{"n_layer": 14, "qk_norm": true, "bias": "none", "extras": ["value residuals", "hashed n-gram embeddings", "a smear gate", "norms scaled by depth", "capped logits"], "init_std_qkv": 0.0485, "beta1": 0.93, "warmup_steps": 0}
Each number is 128 + 24 x the weight over the matrix's rms, rounded and kept within 0 to 255. Layers, rows and columns count from 0.

# layer 7 attention query, 256x224, rms 0.185, rows 57-63, columns 56-111
[[116  86  74 133 147 169 103 163 172 107 161 130 126 115 126 109 152 119 104  91 153 140  97 120 161 112 117 150 104 137 165 147 154 125 119 121 158 133 142 117 149 149 109 140 118 199 126 121 138 101 166 107 129 100  99 108]
 [113 107  79 115 119 108 103 127 125 148 155 117 117 115  88 115 136 153 165 135 112 116  87 148 115 106 111 164 141 145 132 167 124 156 151 126 163 137 164 112 120 120 143  99 197 133 138  87  86 129 110 100 134  90 110 131]
 [172 148 111 123 142 132 166 119  98 127 112 166  89 159 170 162 122 108 118 104 146 141 115 119 115 165  83 136 143 123 123 143 159  83 118 132 149 136 105  92 118 100 157 157 152  83 151 126 158 103 152 105 118 121 134 122]
 [124  86 204 137 146 114 146 118 151 110 154 127 133 151 173 104 131 115  92 167 156 120 135 114  81 108 136 109 173 130 102  69  76 130 192 102 151 107 103 129 124 144 130 129  99 143  96 142 150 125  94 129 174 103 138 133]
 [112 101 164 114 126 179 115 138 128 114 122 127 145 129 143 112 115 136 137 112 120 148 128 151 111 135 127 162 162 120 178 138 109 146 167 166 127 108  79 131 119 157 141 121 131  93 168 127 101 121 155 125 116 167 133 160]
 [136 113 132 141  96 110 145 165 118 170 135 178 121 158 170 146 125 145 130 138 124 126 146 144 124 125 145 134 141 135 136  72 140 104 146 145 143 131 130 138 104 135 118 121 152 167 131 124 130 149 130 160  91 152 134 101]
 [109 136 110  98 117 120 155  79 127 106 118  95 113 145 153 132 148  94 158 104 125 146  97 130 135 121 160 104 137 141 143 158 108 142  67 132 162 123 125  65 171 126 129 122 152 126 128 158 151 104  79  77 169 144 106  63]]
# layer 7 attention key, 256x224, rms 0.189, rows 57-63, columns 56-111
[[163 138 144 117 154 141 135  87 149 142 140 134 108 148 175 143 149 125 148 108 122 108  90 146 161  98 150 135 135 122 133  82 155 132 141 134 124 111 164 109 109 104 148  88 132  82 124 153  93 156 145 147 136 118 109 102]
 [112  91 117 107 141 148 132 111 186 135 129 150 146 146 141 103 125 142 128 148 104 119 119 132  89 101  80 156 111 154 117 119 138 128  86 145 163 134 115 125 167 124 148 100 102 172 133 167 103 149  71 108 137 126 123 112]
 [133 114 153 117 109 115 116 133 122 123  60 107 110 138 128  89 148 128 148 139 125 138 114 155 167 164 157 130 148 150 126 108 151 147 122 116 144 119  96 116 142 125 154 118 150 105 119 139 145 148 153 139 142 126 126 109]
 [138 117 149 169 143 124 126 135 135 134 131 110 113 132  90 102 123  99 123 131 124 158 138 127 151 123  80 140 199 127 112 117  91 167 104 114 143 137 139  80 163 126 107 114 139 110 136 112 150 152 123 118 161  89 153  90]
 [117 133 136 146 156 132 130 109 121  70  90 103 133 125 144 104 136 156 109  83 177 105 157 132 163 176 130 147 134 138 111 138 113 164 122 129 166 102 127  63 116 118 152 109 116  93 158 119 109 149 127 135 122 130 162 123]
 [104 151 109 138 118 180  67 131 135 103 145 159 110  88 131 108 110  99 107 141 135 167 126 150 174 132  97 137 139 173  36 136 107 163 166 139 110 139 108 100 117 139 114 119 138  69 153 106  87 127  84 104 120 151 116 141]
 [136 137  99 135 112 104 124 138 134 135 120 153 158 116  96  75 143 144 122 143 125 108 120 137 143 117 125 139 122 116 105 129 177 132 108 114 133 153 121 110 114 151 155 129 133 112 122 146 113 125 118 100 114 114 120  70]]
# layer 7 attention value, 256x224, rms 0.247, rows 0-52, columns 56-111
[[144 120 157 107 134 148 135 157 145 113 167 143 151 141 141 142 118  94 115 128 156  68  98 119 129 144 108 146 106 143 149 101 112 131 119 134 141 119 107 144 117 129 133 126 108 108 122 123 132 153  89 109 161 133 138 128]
 [134 115 131 121 175 119 110 173 142 168 104 111 125 149 148 163 128 166 122 109 159 148  69 114 155 127 111 146 122 103 119 126  94 138 116 120  90 144 147 129 146 110  93  75 190 163  96 134 129 148 168 117 144  84 155  75]
 [157 133 114 145 127 138 105 189 117 171 125 126 173 131 118 165 104 125 145  81 171 108 121 116 158 121 103 174 140 155 124 131  75 163 108 120 176  95 114 126  83 155 138 123 153 108 136 138 108 156 113 183 108 144 117 107]
 [144 120  97  93 133 126 144 122 106 116 150 120 123 153 146 102 148 157 149 144 152 117 111 198 138 133  96 153 182 108 123 135 141 148 126 141 141 124  98 136 125 105 141 107  92  91 125 137 109 117 120 146  74 116 115 123]
 [149 102 125 116 142 138 133 129 136 130 135  79 134 129 135  90  75 102 104 117 109 127 109 131  79 109 114 164  81 140 156 121 131 149  95 117 122 142  75 166 106 123  99  95 173  84 116 130 133 120 116 148 104 134 160 149]
 [150 133 101 123 148 143 131 149 103 139 116 120 104 143 129 156 110 111 148 163 124 124 140 123 120 129 130 142 112 115 132 139 165 101 118 172 147 188 119 150 155 137 120 125  95 109 125  66 105 137 145 114 123 154 103 151]
 [124 118 112  96 120 130  96 126 120  90 146 160 126 137 156 105 143 107  97 154 103 138 119 153 132 126 137 126 152 140 168 156 151 126 162 116 127  90 130 157 153 157 108  71 156  69 102 149  84 144 118 134 158 122 162 182]
 [139 137 115 161 143 145 120 119  79 108 117 116 135 107 139 132 126  73 198 143 129 177 121 139 103 178 105 153 163 144 136 110  94 146 121 134 157 118 122 144 138  98  78 152 116 147 117 153 129 123 138 160 169 168 142 155]
 [109 108  98  95  98 163 149  67 157  92 154 112 157 146  91 112  78 123  46 180 150 135 108 122 142 107 168 158 118 142 134 142  94 148 148 138 129 146 132 130 182  81 149 113 171 107  84 106 167 134 134 128 137 163 178 128]
 [131 122 137  94 106 119 124 139  70 132 164 125 159 141 181 151 123 147 126  97 137 166 111 126  98 117 107 174 112 163 132 110 103 145 131 138 138 126 159  96 120 167 149 142 174  80 170  64 173 147 120 158 102 113 117 183]
 [149 154 129 122 152  84 180 132 169 117 146  95 107 123 139  95 118 149  77 175 165 125 120 119 102 123 180 166 123 150  98  95 129 189 141 147 150  75 124 111 142  73 122  60 127 109 144 112 158 144 103 105 115 148 100 128]
 [186 108 100 156 169  90 143 155 103 113 118 137 128 114 134 131 129 123 126 113 125 132 112 132 119 126  84 144 145 112  88 120 176 129 131 161 112 183 136 119 126 126  96  83 111 104 107  97 129 133 113 120  97 125 114 116]
 [137  85 156 129 133 159 139 148  89 159 118 111 150 124 138 115 103  96 127 126 130 137 121 139 146 102  96 154 157 118 149 150 161 103 106 137 127 123 137 121 113 152 177 135 127 100 174 112 155  88 149 105 142 165 132 157]
 [171 154 150 124 130 121 156 124 149 168 134 115 144 136 128 155 167  95 161 127 127 142 133 128 125 124 133 111  86  74 127 126 131  97 120 105 121 143 156 152 124 155  89 155 111 114 142 101 116 153 140 111 121 120 144 122]
 [146 157 106 161 169 106 169 144  76 130 172 111 104 121 100 119 126 165 167 126 113 122 129 133 168 159 162 140 145 175  99  98 186 130 167 107  81 152 134  97 104 106  81 155 110  97 160 153 181 122 157  92 142 142 163 140]
 [150 137  70 169 175 143 130 103 134 122 113 119  99 127 127 107  97 115 151 100 131  80 106 113 135 101 137 165  93 163 113 131 104 127 102 103 175  71 141 118 122 166 176 118 108 110 105  71 138 140 117  94 156 117  91 131]
 [117 125 162 109 139 143 145 113 112 102  96 138 106 147 131 204 142 125 173 121 124 115 152 116  97 120 130 107 138 138 120 120 133 154  68 146 141 128 123 144 125 155 176 137 137 167 161 140 115 156 107 120 133 135 116  71]
 [109 118  94 101 117 128  88 105  88 122 112 136 107 111 108 112 130 129 103 146 117  73 119 127 121 107 135 125 130 119 118 165 121 116 165 134  92 171 118 113 163 142 105 193  71 143 115 117  88 122 150  93 113 152 152 153]
 [ 84 166 115 123 131 170 133 129 158 108 141 103 178 110  96 100 120 103 157  97 156 110 120 101 150 126 126 140 114 145 144 151 112 121 142 115 136  99  90 103 115 140  94 154 160 167 110 113 125 139 134 159 156 124 153 158]
 [112 140  97 142  73 133 141  68 129 169 180 146 144 139 146  99 148 134 110 140 110 133 131 119 106 149 199 180 120  82  96 117 126 140 113  88 153 127 165  76 144 108 124 119 131  92 105 134 137 162 112 140 157 139 161 100]
 [101 153  92 115 138  96 153 118 106 128 126  72  92 145  98 119 158 115  66 137 137 113  94 121 128 126 143 145 117 161 109 129  96 119 141 104 125 135 112  83 101 144 145 186 138 150 116 111 147 126 138 134 135 138 105  96]
 [116 149 112 143  98 134 183 159 130  88 120 131  97 153 114 113 121 125  81 106 115 147 131 125  96  84 153 121 134 110 133 146 134 132 140 115 162 148 148 130 112 151 120  89 157 152 112 118 147 123 153 122  97  87 117 133]
 [182 130 136 104  71 112  96 124 135 110 143 133 117 131 128 121 122 146 118 142 143 137  94 155 127 132 102 122 177 145 160 148 147 149 182 146 115 170 134  89 113 128 146 120 131  66 145  92 144 161  97  91  97 137 140 179]
 [150  97 128 111 135  80 151 101 106 143 133 139  98  89 150 110 168 134 144 102 102 127 122 201  79  86 101 117 168 122 100  97 140 109 145 172 113 174 152 133 105 116 123 118  94 110 162 119 147 155 167 134 114 115 145 146]
 [161 147 134 149 114  82 133 154  84 147 134 123 175 137 140 125 171 141 124 172 115 118 118 174 133 134 110 166 128 102 107 119 112 139 142 154 125  87 114 156 114 142 131 137 118 103 147 168 112 159 105 166 140 141 161 122]
 [184 151 178  86 134 158 145 136 117 146 115  89  77 143 119 104 131 142  85 159 165 147 130 181 137 132 133 146 186 119 134 101 198 187 164 103 132 112 109 182 119 146  78 133 151  89 156  95 136 110 129  96 129 117 127 100]
 [162 134 118 136 145 119 120 196 109 138 133  88 137 146 106 102 115 138 143 130 105 150  89 159 132 190 142 135 117  88 119  94 140  82 131 134  99 151 132 164 124 133 155 123 123 136 154 116 123 110 133  89  65 149 114 164]
 [ 68 146  97 179 120 168 145 138 103  94 127 148 123 123 130  93 143 129  84 161 152  91 120 116 135 132 179 155  71 127 140 143  66  66 140 163 143 148 163  78  93 105 154  99 112 193  46 104 103  99  70 129 119  72 100 153]
 [139 158 120 112 124 125 164 149 105 141 131 123 114 132  97 111 102 147 134 139 107 159 164 159  68  98  97 139 124 119 117 105 126 163 123 137 147 137 130 154 105 145 104 150 137 137 143  70 151  69 162 100 115 183  91 129]
 [147 112 107 118 145 176  72 137 172 152 133 129 127  98  86 122 124 119 125 139 130 120 149 135 112 156 105 130  97 154 126 121 110 139 101 134 163 133 143 113 111 134 120 144 160  98  63 103  97 110 138 117 145 124 114 172]
 [144 160 108 156 134 102 130 140  87  96 119 134 123 130 135 146 144 114 156 144 134 127 153 123 117 129 181  99 110  82  98 138 158 146  76 148 159 112 162 144 170 196  85 154  99 112 116 138 137 134 144 125 125 106  70 113]
 [131 140 123 173 114 124  97 124 103 106 106 136  97 132 112 116  88 117 107 128 155 133 173 139 104 101 138 104 153 148 142  91 145  82 110  83 110 168 108 139 139 120 111 169 126 150 141 105 133  68 122 147  85 100 125 160]
 [111 126 112 123 126 144 125 182 117 121 123 151  89 117 107 132 108 103 159 132 130 118 128 153 153 189 121 108 124 197 125 112 134 107 104 137 106 114 160 121 127 143 130 177 111  86 113 135 119 138 153 152 138 103 118 180]
 [192  58 119  98 107  99 184 152  88 139 174  86 160 130 110 109 119 146 138 115 105 147  96 136 112 120  92 103 128 108 159 119 160 102 121 123 104 151 144 145 127  65 130 127 181  89 155 107 127 133 136 133 115 114 114 151]
 [149  61 159 100 164 106 187 130 145 122 122 102  74 138 127 156 130 144 140 148 138 138 120 155 131 179 107  65 157 126 121 115 165 111 137 153  94 178  94 173 159 154  72 110 111 119 184 115 159 152 133  82 129  61 115 100]
 [ 91 151 151  70 151 143 143 117 112 112  68 129 128 155 164 101 113 138 119 169 164 133 117 177 140 128 128 131 186 147 117 109 141 129 102 128 127 122  85 126  99 128 142 143  70 110 128  92 142 109  82 153 124 105 111 102]
 [158 143 103 126 126 151 121  65 136 163 150 129 153 185 125 134  99 131 125 189 132  88 133 140 140  97 180 128 120 133 118 147 117 113  71 102 158 151 120  95 107 117 119 100 113 171 124 130 135  72 115 169 133 126 169 118]
 [119 104 147  91  99 118 124  86 116 119 145 146 151 123 122 129 118 140 135 131 177  58  98 118 138 129 106 192 148 162 148 106 181 141 153  91 150 106 124 128 117 117 128 148 136  88 176  75  80 116 150 146  82 146 132  93]
 [139 138 123 140 176 104 138 170 111 146 107 107 118 143 156 150 113 147 129  96 139 155  86 124 149 107 139  76  96 147 103 121 118 113  94 138 111 121 131 123  95 136 123 144 113 144 157 140 130 102 102  80 126 121 135 145]
 [ 86 149  87 141 126 138 129  99 149 132 100 144 141 115 139 135 133  93 122 118 136  73 148  82 105  73 152 140 114 105 138  86  93 118 137 133 161 119 167 108 122 101 128 134  99 180  90 122 113  72 118 127 117  91 120  83]
 [ 98 180 147  90 132 151 112 147 167 164 110 149 116 130 107 203 118 130 139 152 154 114 106 113 138 135 121 151 179 100 118 117  89 136  97 143 162 128 152 112 146 117 159 118 152 164  99  91  85 101  88 141 158 111 158 130]
 [127 113 132  85  70 134 111 155 133  74 173 147 135 106 137 124 124 117 110 107 114 168 113 135  97 172 125 116  95 138 146 152 120 169 134 148 165 146 128 161 141 113 137 186 140 148 143 107 123  82 177 126  96 179 146 162]
 [126 100 105 107 150 137 125  65 163 164 108 140 108 182 118 165 164 149 143 129 110 116 153 161 103 133 146 156 120 129 100 117 120 148 150 142 126  96 124 154 182 121 127 150 138 161 194  97 116 147 145 135  92 111 111 122]
 [185  87 114  86  95 154 157  84  83 128 141  86  98 103 160 112 125 132 139 197 109 175 158 130  93 138 140 131 112  93 120 108 203 134 161 128 114 129 145 167 138 109 145 106 116 121 122  64 148 121 104  97 117 143 147 154]
 [134 162 137 121 124 130 141 149 129  88 121 101 138 132 109 106 111 117 123 123 128  87 115 118 119  94 124  82  89  99 128 152 161 172 133  86 151 118 136 140 160 141  84 169 131 132 151 151 143 104 153 114  83 146 160  96]
 [130  86 164 116 133 127 108 109 130 157 107 150 153 126 174 154 118  97 136 117 111 133 103 122 101 116 143  73 160 149 145  89 148 158 115 122  76 137 104 134 164 149 140 147 124  99 177 125 160 124 141 115 118 164 162 125]
 [120 138 139 177 151 133 147 110 129 141 129 166 130 162 139 138 110 122 137  97 144 146  95 159 145 114 157 116 176  86 142 113 121 133 108 132 120 109 115 140 134 122 114 169 123 146 138 136 175 148 163 135 134 150 126 143]
 [122 154 139 133 139 151 157 105 179 123 149 117 121 139 168 136 116 137  72 118 140 120  97 143 147 161 128 171  88 104 120 130 102  91 184 130 155 122 126 113 134 121 101  83 170 122 150 122 130  82 114 130 129 164 100 147]
 [135 151  76 104 172 137 104  96 118 164 149 120  99 152 160 113 132 157  61 151 102 158 151 121  86 141 103  93 129 140 105 146 156 141 115 100 120 144 130 133 121 106 107  99 127 108 156 130 130  88 137 169 162 136 100  87]
 [120 167 104  95  99 109 149 105 160 119 116 144  98 146 115 121 141 123 121 116 124  87 150 158 107 157 106 172 147 135 102 104 131 105 167 135 177 137 123 156 159 153 159 100 134 162 134 132  99 117 132  96 109 111 116  92]
 [142 141 136 140  91 144 131 139 153 111 109 141 120 150  87 113 149 131 144  82  85 128 161 111 150 109 116 133  95 107 133 110 115 140 129 131 130 152 147 141 111 143 120  86 133 123  94 140 115 119 154 139 126  79  92 116]
 [111 130 137 146 110 105 137 135 128 115  96 109 159 162 110 169 158 156 110 112 130 109 133 101 118 133 178 116 146 127 107  94 120 130 123  91 146 121 119  94 179 118 146 158 116  99 140 102 123 141 173 157 174 105 138  91]
 [138 107 104 147  98 136 142 126 140 105 141 122 137 118 125 107 151  96 161  88 104  97 143  84  96  89 100  90 100 135 136 138 145  98 112 158 115 100 136  85 121 154 127 154 129 138 135  88 119 137 128  83 156 101 146 122]]
# layer 7 attention output (transposed), 256x224, rms 0.36, rows 0-52, columns 56-111
[[ 83 120 141 140 144 139 100 124 161 126 103 110 178  81  96 112 129 149 125 165  94 141 101 147 149 137 133 187 140 164 102 125 134 129 143 170 145 136  80  75  97 133 157 129 178  96 155 149 120 152 105 122  91 116 157 130]
 [148 121 131  73 120 146  99 135 137 110 151 117 134 131 124 119 154 110 148 114  99  94 188 113 122 123 178 117 180 123 109 123 112 118 151 155 118 154 115 110 103  95 205 130 101 127 148 126 121 106 153 156 125  95  94 116]
 [ 98 134 138 128 139 106 103 127 150 138 128 145 120 169  95 126 128 116 111 160 144 153 166 142 129  88  85 136 131  81 134  96  97  68 102 137 111 143 118 107 132 135 139 160 103 187 193 174 154 117 105 137 146 110 107  98]
 [149 126 120 124 135 150 106 149 127 141 138 157 107 118 128 108 124 115 118 114 135 141 148 134  79 161 117 159 119 172 157  72 177 139 112 113 116 128 149 188 151 121 121 126 124  97  79 144  95 117  95 111 149 169 136 136]
 [145 145 145 158 118 161 129 140 144 144  98 153 186 172 118 134 150 141 138 108 114 143 117 111 149  97 131 128 128 156 131 134 126 142 138 142 154 122 128 154  75 151 146 167 132 144 141 101 129 100 121  91  83 125 143 124]
 [182 130 124 128 171 114 117 146 105  98 109 163 132 115 135 161 106 150 143 143  90 137  89 141  72 157 105 143 134 143 127 137 188  95 134 121 109  92 110  99 104 134  68 139 121 150 144 122 117 150 165 123 117 141 152 189]
 [ 95  77 115 112 106 168 118 136 140 113 170 101 138 125 113 122 107 144 139 102 115 110  99 149 180 126 105 113 111 165 137 156  90 141  76 159 115 116 142 132 150 109 151 138 162 108 112 152 150 119 128 140 111 101 100 141]
 [142 101 153 112 136 126 106 157 125 117 167 101 153 114 147 166 172 158 136 114 135 136 158 140 158  83 105 163 125  86 136 128 101 119  94 137  68 116 176 147 115 181 148  94 116 129  63 134 142 130 114 124 141  97 121 125]
 [142 149 140  72 111 164 121 133  97 136 146  85 159 156 134  97  99 131 149 131 125 115 143 125 140 111 151 138  89 130 149 122 151 151 125 118 141 100  99 157  73 120 121  52 132 173 161 163 118 106 118 140 112 158  97 108]
 [104 100 146 129 132 107 132  76 174 155 113 106 154 161 118 116 120 131 129 156  98 112 142 124 135 131 114 108  80 112 140  83 156 145  80 143 137 121 126 105 132 103 134 140 113 123  79 154 126 163 151  97 123 177 130 121]
 [131 134 143 182 134 140 104 128 136 129 160 104 171 108  79 163  91 169 154 122 148 115 119  85 159 142 147 132 134 102 130 122 118 107 108 139 158 164  74 133 115  94 110 138  96 152 104 141 115 108 101 164 119 148 131 136]
 [127 118  90 133 134  97 138  87 153 115 154  78 121 171 114 169 133 162 137 133 142 110 135 152 123 123 134 147 155 139 161 138 100 147 161 148 138 147 136 117 131 143 122 164 104 105 112 130 138 128 105 101 135 120 157 135]
 [138 135 133 139 112 101 103 146 141 165 131 154  84 127 148 130 128  91 146 172 124 163 145 178 140 131 107 121 147 108 107 153 108 159 107 135 138 147  79 122 137 115 121 141 109 109 144 150 101 155  95  95 116 121  94 147]
 [128 118 133 160 134 119 127 144 154 130 140 108 117 116 134 142 136 159 156 104 165  78 117 127 124 134 101 141 175 131 141 113 115 131 160 130 116  93 148 159 126 131 152 128 127 147 144 146 118  84 115 168 110 110 140  90]
 [125 138 164 106 139 100 134 119 153 117 122 142 130 147 129  96  96 102 111 175 129 128 103 141 161 100 125  98 138  76 109 166 135 111 139 109 182 140 114 212 102 150 110 145 141  95 134 100 114 155 134 156 151 129 116 137]
 [145 113 140 125 120 124 118 130  78 153 144  99  96 128 123 143 141 133 110 167 128 180 106 121 145 157 121 123 164 169 118  79 106 119 145 190 128  96 112  82 133  95 124 140 124 113 128  85 128 115 137 133 113 121 129 131]
 [124 129  95 163 146 118 149 130 138 153 174 102 140 133 149 137 126 160 133 115 113 122  62 161 130 126 119 114 144 102 113 115 119 135 151 143 138 134 118  64 152 154 122 125 118  86 148 162 124 128 151 140 127 117 156  91]
 [162  87 166 148 119 157 171 115 128 127 143 109 128 135 114 132 105 139 143  86 116  96 102 129 122 164 122 130 125  98 144 103 147 101 185  89 138 113 173 128 117  75 111  76 140 116 134  83 150  79 133 102 191 131 114 130]
 [101  98 178 101 131  80 128 101 100 101 158 132 108 116 134  86 141 131 136 152 122 101 115 103 111 113 119 142 107 160 176 133 115  94 144 125 143 159 149 118 111 168 124 161 137 127 122 145  92 115 183  70 141 153 188 136]
 [124 132 103 147 127 109 103 131 122 150 118 141 143 124 118 154 119 148 113 142 127  93 111  82 167 111 133 160  79 112 142 103 103 143 120 124  94 104  63  83 112 170  97 131 130  79 119 141 140  95 108 149 106 134 108 106]
 [146 121 141 130  88 101 135 125 175 137 152 161 165 162 166  82 125 132 122 156 120 141 119 133 124 145 134 148 147 121 141 127 106 161 158  89 131 145 150 136 104 146 153 131 132 126 127 109 135 133 121 115 140 137 126 131]
 [173 116 107 133 182 148 133 163  91 157  74 135  83 122 142 146  95 117 102 111  92 129 129 135 148 145 122 112 101 185 143 109 141 155 141 101 128 160 104 176 146 120 154  64 136 124 179 130  99 128 103 140  62  84  89 146]
 [107 128 132  69 145 137 141 138 130 153 144 115 148 125 117 123 156 144 134 103 138 100 157 142 129 151 128 108  96 159 125 140 131 124 110  97 117 173 133 147 133 129 132 146 157  70 132 135 108 156  83 109 155 150 147 148]
 [174 143 129 166 129 119 140  92 152  97 201  91 126 153 126 132  87 125 103 107 109 116 133  74 129 155 103  82 118 149 119 113 129 158 123  79 117  89 149 146 154 167 131 145 107 119 185 119 150 112 168 118 123 184 191 171]
 [136 133  93 107 132 158  89 115 124 103 124 172 138 136 110 121  76 134 162 178 111 110 114 146 164 128 134 116 129 117 121 131 172 152  98 153  84 132 136 147 128 106 113 141 108 155 125  86 143 104 124 141 134 155  97 114]
 [114 107  85 116 110 117 108 108  85 124 132  87 133 124 160 101  72  92 141 118 108 163 123 134 144 132 144 155 172 116 131 141 135 174  87 122 146 136 137 113 120 116 136 156 150 110 135 165 155 109 123 154 127 124  95 157]
 [145 122 126  90 183 145  86 125 159 156 122 134 118 115 139 137 135 162 143  93 100 108 149 142 141 129  94 114 179  98 130 128 123 151  73 119  93 113 152 143 167 106 102 132 156  92 133 161 103  81 194 165 147 157 135 128]
 [117 118 120 143 146 112 144 154 171 144 140 147 105  98 120 115 177 149 151 169 103 112 123  88 104 114 104 132 129 114 125 146  95 108 126 105 168 128 152  93 111 146  76 132  91 142 120 144  91  90 137 159 122 121 105 145]
 [163 157 132 118 107 130 131 150 111 100 133 120 123 162 130 160 104 143 151 134 121 119  97 141 157 120 129 105 161 130 114 100  99  89 168  82  82 111 124 135 133 147  92 131 134 102 138 149 172 152 106 104  87 165 137 146]
 [116 181 139 176 118 121 122 126 130 146 153  89 115 135 151 149 121  99 155 142 138 142  85 126 138 147 130 139 139 122 113 134 106 130 136 122 120 139 116 127  96 141 141 124 101 108 125 126  93 150 114 186 143 153 123 117]
 [ 86 111 104 169 153 115 113 138 171 167 140 130  97 147 149 158 143 116 104 174 169 135 168 102 106  94  92 129 131 157 146 103 160 153 150 127  89 179 144 142 158 117 151 108 106 175 150 100 128 134 136  87 124 127 123 147]
 [154 125 132 131 157  99 182 146 167 136 104 129  86 159 149 148 127 140 134 141 103 129 147 102 132 115 126  89 144 124 142 144 126 108 172 141 144 123 125 140 132 130 128 108 121  92 138 118 125 125 124 127 104 131 136  77]
 [155 128 136 136 123 122 124 142 130 116 133 110 146 168 103 131 133 135 114 108 148 145 127 123 106 120 113 148 155 128 115 141 117 141  96 110 134 117 102 145 139 117 141 101 117 155 124 104 146 143 168 131 139 107 163  81]
 [143 161 156 126 114  90 126 148 111 133 142 122 108 132 139 129 143 111 119 113 100  97 141 138 140 131 122  74 152 141 158 122 132 167 109 149 114 140 103 130 128 119  87 143 167 139 120 146 127 133  99 113 138 164 104 157]
 [127 118 156  96 142 139 158 107  91  96  93 136 126 144 154  99  88 151 122 136 145 144 124 156 100 140 143 184 205 138 103 154 175 165 108 144 130 133 100 159 120 104 162 126 142  89 130 130 130 125 137 173 130 142 138 122]
 [131 114  80 123 108 113 144 168 147 132 139 146 161 139 123  93 122 118 113 109 110 100 105 140 116 147 120 175 140 134 103 105 115 133 101 157 131 100  99 103 114 101 145 136 160 129 113 164 148 112 116 149 140 130 151 108]
 [145 136 110 175  90 112 154 186 151  90 145 141  83 184  80 114 123 136 133 194 119 107 107 144 150 120 128 111  70 139 130 125 115  89 131 154 131 111 117 132 101 115 127 133 108 143 137 136 152 129 138 100 107 132  86 144]
 [177 166  77 143 137 124 122 141 116  78 163 156  99 166 120 105  89 136 114 164 160 117 137 142 139  61 126 141 158 168 137 115 123 156 136 131 119 171 103 105 151 163 140 154 122 150  96 146 130 104 115  86 165 125 103 181]
 [140 133 157 128 121 102 147  80 105 129 101  98 179 137 115 131 117 148 140 119 127 153 123 158 165 155 134 145 162  79 122 167 136 118 139 127 121 137 126 151 137  67  99  61 123 154 125 120  92 134  99 143  96 110 115 131]
 [156 166 126  80 147 119 136 105 138 149  81 117 132 146 134 185 141 176  90 155 164 118 110 145  93 180 169 163 121 128 140 150 133 126 156 132 141  85 115  85 141 127 126 123 105 104 131 111 146  91 119 118 120 146 123 102]
 [119 124 158 115 142 152 109 138 156  81 107 121 124 158 119  73 165 122 167 120 122 114 143 119  87 143 142 136 133 123 104 122 135 146 158  81 131 151 147 129  93 141 166  98 138 148  81 129 131 116 117 165 144  92 110 126]
 [158 103 103 149 157 109 137 119 116 200 131 122 128 162 126 102 145  90 109  89  97 156 112  95 141  90 117 137 127 172 164 124 109 134 183 145 140 103 139 135 105 150 170 107 141 111 127 144 177  89 127 147 110 136 145 158]
 [194 163 151 105 163 133 148 152 110 102 171  92 103 171 119 217 106 172  97 162 130 147 114  73 100 169 139  96 157 115 139 130 125 151 177 131 113 131 133 148 126 109 132 127 163 119 119 147 179 156 147 132 110 153 156  79]
 [167 148 131 123 104  99 123 110 148 199 148 129 142 128 140 158 110 187  91 129  91 146 130  97 124 157 128  90 131 116 200  96 151 151 117 139  85 136 126 129  99 133 126 116 119  84 123 149 101 118 108 134 117 133  96 111]
 [147  75 136 140  89 120 124  60 159 117 103 132 102 125 162 133 109 135 131 138 115 183 106  87 133 110 117 147 137 154 135 130 103 117 125 162 119 149 149 161 156  95 126 110 103 147 136 136 147 133 140  97 158 115 138 135]
 [156 105  89 110 120 116 129 118 136 132  97 128 119 139 111 131 138 145 100 124 145 119 134 133 151 159 144 165 134  81 126 139  92 110 124 128 126 142  99 138 147 101 154 138 138 165  91 143 141 163 173 134 164 122 121 132]
 [148 121 140 140 141 135 113 162  86 106 151 150 131 110  93  92 135 185  95 130  93 100 153 131  83 118 125 157 139 124  87 137 105 128 125 165 131  74 130 164 115 150  63  91 107 140 164 138 146 147 128 135 148 146 139 109]
 [137 119 100 167 122 143 107 111 129 118 166 145 138 142 104 135 180 104 147 155 142 101 160 100 168  90 120 105 120 136 144 111 165 153 153 120 150 106 132 104  78 181 120 184 123 166 120 104 116 163 115 169  99 126 142 113]
 [157 121 124 142 120  87 109 175 124 124 169 141 104 122 128 136 118 108 170 141  97  93 103 177  96 105  96 127 125  93 121 116 119  80 112 130  80 115 150 165 146 133 131 180 134 104 144 117 138 187 102 118  71 138 101 119]
 [140  91  93 128 113 114 141 113 104 118 105 139 156 128 122 133 118 134 119 112 121 141 118 135 118 122 112 160 108 141 142 154 107 137 175  90 146 141  94 100 128 135  88 123 156 133 101 141 118  83 117 154 100 149 110  91]
 [121 124 163 164 157 100 152 170 119  91 146 158 111 137 121 154 149 138 148 184 117 118 116 114 101 130 131 113 162 125 134  89 126 142 115 114 115  68 123 135 182 117  94  84 128 166 134 128 107 131 147 120 116 103 146  95]
 [153 136 136 109  93 121 127 142 106 116 144 145  76 149 106 119 130 138 139 121  96 110  85  98  84 135 147 156 120  94 132 155 122  96  77 115  95 144 138 126 164 153 163  97 111 102 159  94 143 147 112 145 122 126 122 175]
 [ 99 146 126 130 182 115 104  83 151 157 109  94 137  86 123  99  99 204 106 108 114 146 121 138 134 130 151 112 121 123  83 146 101 133 183 135 119 114 155 142 156 133 148 133 130 155  85 133 121 129 143  98 100 141 171 154]]